{"n_layer": 12, "norm": "layernorm", "positions": "learned", "bias": "none", "tie_embeddings": true, "parallel_block": false, "init": "normal", "init_std_qkv": 0.0243, "init_std_up": 0.0243, "decay_shape": "sqrt", "batch_tokens": 65536}
Each number is 128 + 32 x the weight over its row's rms, rounded and kept within 0 to 255. Layers, rows and columns count from 0. Numbers have three digits each. The size before them is the row's rms in percent of the matrix's.

# q: layer 5 attention query, 384x256, rms 0.171, rows 48-63, columns 128-255
# k: layer 5 attention key, 384x256, rms 0.162, rows 48-63, columns 128-255
# v: layer 5 attention value, 384x256, rms 0.145, rows 32-40, columns 128-255
# o: layer 5 attention output (transposed), 384x256, rms 0.238, rows 32-39, columns 128-255
q48 109:158146081100123165071060130168123107077128128154066146156127077124156087161092113122063132162163141125142107161125119131147107042166092138084159095158111104152096128108106143162145209157069160174139119128143166085137142140160133127101154158102119154192130140122106143150115154111148123123131103117101139137174114127133135133142119128139133126124185124055140108111140122102125083145124
k48 099:094139125127132133107136148112099144123092112141107113177145160156164140115101123174091103140182145106156104175126183146144084137067077173137158106091152119133146163128105090136154137119113105095169169114150111082111151094074191130110178085158123058106137075149184126160149100195113086111068123138132185133115083104132099104094117147083111096148158105118152093161151171131085106115145
q49 117:086147136158121107173154163112113099138098091047101130145204150125121122093090086116132133115138158132146114108085160127167127164074090106105115154163121126056136091072125119119182170103084136166154144101102162117154137150149112146138142134131086106201178150133108142110106101106088108081161093132105194097180126108140069123149117058148129201153131219106157130120152048168135127093156
k49 110:134190125138094146139162095128124142082162140100074106130136135089118117112104127140125145146120159144091123108125117156105143159113106173074125151115133150112142147144162094138156122130154056124141182139145136173126130116131092123097135151090127151092144151181194108128114146112224096149102128098078113112128109113104122145181118174075136151145159155117103141127170111105077170092111
q50 106:090126089137136104133109175089119158126088157115164117180109088167140188147150113186121106182199157078126072100138072148090098097150149080145117090190161146139179135137066128117166150107142150176132133107152095116144112182138168132144061167076116185150099108166169168159162090163156050091106120098148167191125135109097116088078157097085152148147046132126109103179169135159134142147163
k50 105:177192165132162090168107157148101107093071176251096077152140130114133096082123144073082039186118145120128092109108100098098120141121125094093158076143094059119165152135089144168111111095142189169108118109120139140175144105202148096130147101181100166131134163097114100073150077139126173088186149144122106143135114092119154168136098137085123090167145142130155142124162161125139108119162
q51 102:095175076112090127171163120121132078090125157095164159159142111098107093158089106145061108174143153163133079120120174177201153086075106114089111136179106151138138175145102140072081097149111112143101173108146154080096141131096143168180113113149116118091132120092160196142144093160114110082113130100119097136121133084100134076135118160179151130094179189136135157114176082113141148160112
k51 098:129077081134176137111131181121102131119081174146128128124136163129091097112094122099088119185128202102165110090144086086136110117101156125091149198153132092150152120136135094157067187136137132113143133088087074086217153115092084113065154151126146107087144113107095166129187180135121120163097098057109179180148170124139144117152151140171113168177091129075130110132120132141148149115143
q52 118:129095166107171185060119082163159108130101116135182178097140157181124155084078130067124090162084156091160103166096114148092146081160149110103139094116089132135105129115186143100075163106144165100107183167128135084137108092114150163157113168101146105161159141080110097202157166179120141101125150101169140186098168160099145105131120081110051068056109074095203107141167151084158087117140
k52 115:148100140091079130085104059139114091133121195158153153082146123129079142175123165080087078114129099121150148150109133107070149063097095096141165134131163152177114095160135116090127123164070093136113071113080089111118101070125182164127163142066142161134140138099126081187166154144137106126152139112137191118128111145144203168086127129149147141082163068071102082111156140149158122148148
q53 109:088138180171148106114133148094118170165164149188126114137089112090091087141113151076136151114156212128106090133101175124088104125121107096093076122128096148113183132170069162140142138129133142157106139189118115154130091089126109093075116144097133138124120105155187121205180126124141116156118201120070146161137134150092106188077191144142109104142121111118110137182093133144111095119125
k53 109:107132156139067117180115113128079142089154149154155145071168141079129140139146129081150123181184136141148108097143150108099212106060115131123152124144185121113124106181106167087094104145077139162187100132106128085123104045153156141130080123127153170148099146125099074130119102109175089133142136084122172164160072182099173126083141130137173124120120123137123139107095169190152066109078
q54 107:177136083146134126116107105106110090111146141119147056142161145130128144123120168112115138033134122194094136063162128143118130104092147112050118178120159173114113123137208108109082112163090138126120114050135110117121128130102105170118166097080121102122075146068155137157101106121157078149115161155135183076138106129109101112135162165109155145148127164116088111178139111141105165134121
k54 100:145126114144166135152081105112131148121101140152146134098097148079124130105114144182099093103177123140080105112113155096116165167131121166104167169147141157106123183086164099194146111151134091108157088067155106060128114118106131104118097076085120148109137166161102177084136139141103134149149107124155131102071087135095093070133143073161106088123113124131168090077209097110128170148158
q55 108:129117119108094131157168118176103129141130107128115130224136122091137147108097195133144148156129101111112126136132116121124118112077170159095150135075150119133130153109130113132171144031130098119129173133080077163111129185109119147163149154110154195153150083119146141057144091124104145141078052095135074109134136079186160125165161222130147140159197116127159149112127166125084182127094
k55 104:130083125158135132163139153176091122112136132128146169147125092079171143173127124135147146116128107150162066142124140125155172101095104118161139136150145174150085172134184092153134127159131166112190125126109126161133135136071140193116192109128125139096186111122080128108181140133067168078105144121061156076131161096215107091111080118108163098129198141098178158149092112090130097059058
q56 105:108103100153143087158068122158157136132117128151091118149103060130111127181145179183096109176142143096050141161110175158100134155144068175150079121152099109122134110179153094104146146153143147183133090119138133120155140157171124110159136108082114145127202117105097185105128139098159121164081160145102106168149135151162076076156123149148164105147108142160131126099091141125082154144089
k56 104:106142092112188065148147126129088130120169152126124111157149061111147074109176116152063135150148120139160096123165166121148105131060115138083082095114096099188150181160097118100143173092119161160157163150111105176139104107122132093138118122161102139223096130164122162120154147143067113071109140100126165150100141094162126119092169129075146144127111142149092139130118143141170092107144
q57 105:114075118081089128092156163075123142121170153081108140128118088175081143118118129166133108122192110113133087106116102151106098131186126141113135125110114060098119152127169131142198119099166136140112128106164177134157133173105130090112123127152124074131107189145166047116055088162093150080152164177109138152133164120155147116163124134101186102155081108138123131133077133085137166129148
k57 105:159131053143127141137153132130105156180138139192133160159141176145092098110126123133132219103163199175096114161122119112105104152128089132161161096145149117043199122113078104170177101115145108146157149127154176153066163164189133097112089159137125132132066156187133088167085152122136141121122133101127129128124171160062127151092138117107108137144080171205132111148174127148091111108152
q58 098:155141113119134164169084144118105161149161147134067128174100099131072147115180147124138130065167117168114157143168134120106108126120160163080166160088120122125143168115118124165155144125163129170093075124113099104106117158134107097167098144082113092128073129036083113124166172091136115180144144092175115086136092057158100094108119131058138107133125149159079100153084144136106133072123
k58 091:140159116165128116140161102141155152139131122109142114134144139134144160157182083145124054130122055126098141173073097080124154097124112170133158130117145183146057184117128090130179115106089079140132054162164120118106140169145164137092111157158140154174097134184131165117132117102098184142118128128099148125152130111147136111155080072159117131127116161136136098104180108090140139158111
q59 092:114088182142163146142089150134107138077141102143173029073143164142178180126170124157073173151088192097142157097146183139122178184102165101097116115097107131114173144089119076128102145144125101138193084140157103069164171144137137086150103151122175108146099160115091107103085145145122083202149100124150171096118121171107121156096132189113096157048075139127121116154161123127154092115155
k59 093:100143188148155128181119103128132143122152152053141124155123133182090183088078102136173161083085155164095123176136154121153118064105106163144123142116129144150122147144128110073142162151098119113101173125124154143094158141128126123064136101093106129120134119097096134067150105140136138111118214117148091124106149130120185119174126136062158125084127123124200112097130152113118128097100
q60 107:122136098146119129185081078116090104112139130148116112128175147111127134124126121112111134114157091088089120081116147075079078150146141101123145111135166104079123149173101144101153105185106129139143098120112076157116114070114169171139155086131096125110205111073129089137135106096138185093084129122143116178084158109176162076159106116097120097102108089149182141145126149133146115126122
k60 105:101130135173125074164098162145106068118146171108126135208127093122130132155150157128155076091143129123154102127109123156170096133080098124114164137142143108109145118099133148100055067150089101116161100190122152100134123094164133057156163131113125166139156133125109098105151122172149100097103084102129185136117125144112072051102155139133177153072132114132155096076179152155115150128171
q61 104:079146110166135151105098151176146129145087124080150093147134165150146123135097085182103123075078153124133155132118098164112113155121163145089181118133102144132147101097171138166164169137112175136134122100117159156141125179161204112122105115087058169104132157122146156170144135173076108098114169119147122087174103073042080143146099062060134100177142174155118108098207150131165113163161
k61 095:178084147122114147125099129102176149127161099143094140144130176154091102131177112109076122075148141137133185090110118099108110148120109127152160155102130202102161170113148138102141150187111066137086144131169103102198103065161091096105102151198057153113161153143109098094149090102153120161127164155132138091098176174088141167131149133126154103130101065163080116130152113074103133153135
q62 101:113112090093090096139164113154095107107156192115115065150141087132125157116121055151078117129133117190167129128113075133152109108142119140146140181096160111137060111094058143092162116118098150126111150157177071086170152084147148164134177115117142139087189141160116159124119134198172101079072168106152117144170119076115117136094139142119173152097184129152146078131120169088181165143120
k62 098:150115118159163127112129146167218135158097138175142107149107115140087079119119144152019121154102096119061085146174127122141134090160131149142131128136099137096153154157166182124173146125134142119151169134117086154140166141173115157086143141129117104136100080131071151142157119125111126061085106162108072151108125137083141121113143120102147056173151134183158114144149129089096115122126
q63 101:107150186123184112185139146159120124193072098165211106107220134097099166079125190137107119097075112137180097114094128158150124117094118130120093111162144156098113164114130136126098230195085121143127146122164127109132104124133142144083153157106170155092128142094126093161161162128115095056075101086115137180187147111128076115130103110131140143148139103127129139163200122128102138126131
k63 099:164056117098160132120151172144146164103105159168113074085182156182125114112150114147133081129088191115192084041168102174144117077138125124157129129143153128142144146083112134138127170125155159082087181129091082129178127119165094142063180143101161101105133140093145135152149091113141122078107061101151121150159143063114162095112045121132123119075083095075115132095126117092155134089151
v32 102:127136138158069144189094160154114104149160128168124111167082136131065164121137140105138102151159203104112114128152120143079131145084122165144087103112102122124098073104117139134127118115147161070119176172144123069119192128181093103147126161148095095116077143168126129129067117081139082114129124106094177125140073134080139153123166210184102099100146087159148111092127115150034124102130
o32 102:092112101126110133074180079082144137101082108126124094126169118129157088159155136171141166066073041178132142149134117132137131071172157186105147118147128136156115182152129152151137164094131105165113094112070147076109146150139129113103133134172136169117154097098162165119129128132133154113135145153122198070133177137089094125126073031117163096149116215147100110138085110129176093092130
v33 099:130134149139127160109168141169110128122142158140184089145169145143119101113152135196182081093097173143137098133083101086147105114131078158191112152113136154140141170169130163103115080091100148139153184104107155149153086115091126132118149089132110127063150116106157111088127093147102154032124116157136067112155139213110090062182125150141133107147134189153171121109117111131180139118134
o33 098:092137106124138113156044132131172139168097048219133158158157170135161112125171147152053128137079132071129157136150153129146144172150149138160160113114104070165056097158231119131152177121122103111161146172192099101119097095124126088129171112125127092148112125066127156131125114115133124145092128096117120161096094128155157105110141131134159125160167085115085148157134141114045141172120
v34 100:082145184115124124161077106157111075079185211098147146160129129162172108054149138131177200173117141165146132135174070059151142154162148150065150145130121145149111119099099140079163152105142116087149128091105137126130087163069207086134102139156124109128133185100125123125113198133135116099103111145163073166158093093120118140112177136136115135175117093129147119127118176114146110108102
o34 098:144121106132114113100148149110094135122149083141112100128047123109171164120116112103110100164119157128153099114092091109163123091123122148113105093102132146129186107153143129124091114145124136069141108087117138080078184137140026148132163156179123101142077121117143163140138149135070160118173142161118099059127141147135132155142089157121149124131169121084110100119148120101087125176191
v35 108:091171065117106084082155118145114136196166115135136167093087138110157172106145082071117081112124115153123120117182187116140131126147110091125055159178103119122107155061132163234135151113140138166167066090110121165147178142141132083152123126113085142138121165096106172096173084150145132073159113074122130096129133117167152101124158066130127136159147173118104147177166108092123156124118
o35 107:131136163145137081153140118093112137145127066097099058139185133136100159118176156053126169116112092103151103109100145138120106169084189152130128099119108146173132095135157128081137101084115134152139143173131142215146071121110077116116135105149119130107118120085107120102095116075104135167126156131154085101173129126102148177130143121153113141171172165167161141094129099181109065095162
v36 101:079106115140149103148175105172067120113162067107155089063105137148100126106145126091156103130139143143171140152093123089105181149190140108152108149161110133127100095109198174142138081155105190083142176174105147122084124159116134131145236106155125127094071164160108148144068130149118091126107101104140138184119046170127127155086153142122127138116141156112128105133137068127146116118131
o36 099:139157180135123105104123118130152169128114096157116082144105154138213076125108204139108194123138165131177125093091153182176095073148115119165169080114155102159119117157115105172127146105143114136096120075180121121160139139162122167066158128138129109163131105148133123121156123068145186170132135115143109076156171123109113156151133121191165166136119087171097160134071202132094113150114
v37 103:129156133162109131115106132101090111138131161096146123195173140109119098061141081149157186109153179059149122103058117146155079144103113091118140112075179137130120186126097058103167119179134139149147081172078154118099150148091130135107111112059131126112155104124147101170120072142117171154069176140123106151079131133144110129171137159069091125142149103172185108177119122075121099150139
o37 107:142135073174067140167174133155101123091112120143105139065106111133136108160159168109069087116134112081131140149098155148101174110124167160176104146121105128128138141111167151092111117113097081058132186065129052141125157141131164076128146202151132148118170144174172136115140134163103130101119088134141123139115161164135142089108144157186183121128103151146135137143156137148146117186099
v38 101:091181073113172099131119107081127123136100083136152078096189058080118094154106092177135161151108142117098205134126068117127191125151133123127169141139135201130147211136079143124058189121134134202098087160126164078116143119131123164112118085150129137173081155125096134163134124083165194125077143181073053142126095154139168140153163116156129107144149086176097160160090108105097123134122
o38 103:175132110120166159144157156123084138077113124155102159132114178128126125148147101185157118134195071127127077132142104116178130153103137205196134174114116125146148139122105134138157127139128126096137154124173123188200081111106191104187162201128093109117076091186132099077143118143129101144161146076131177083090142088143135101135113098164131111139047249074130137155117155119110162165128
v39 097:149070098118143115084158156185138129104151122065142198182156093143142168114174151108081143151108142134126128169154100110087085113085090116246088133106133141140122142134131085113123107147157067078178158178154167125081171164143126119141129137146140107088129158135110159094092129125077091138136131098088171147136125183104125125114116133082173219111079060103156082098105174138135158178080
o39 096:130175113109159125167178085160147186135083158094180130144090139144135104093107082122063098080090107059116096112068149122146130139166143112097144124143134087096150119122130203102117172137104145132082090101053098123154158143131172175068132094123163163173131094153167114134145135162085109108037102066191146128119151183150074157125154151126113118149182142146104134144113096125119103070134
v40 107:119201097108110140162087148106114130118103126165168145106084099103083160130086129156094176110107133121157131087133184143111125161124163176137096130170137154128143129122210155152082136112110143140107125103137089219119177157150018160120126152129150096144153091134150146107112088160109156164149115044121150140141077134095125123190083088202131063152094084145149164156054109115135114131116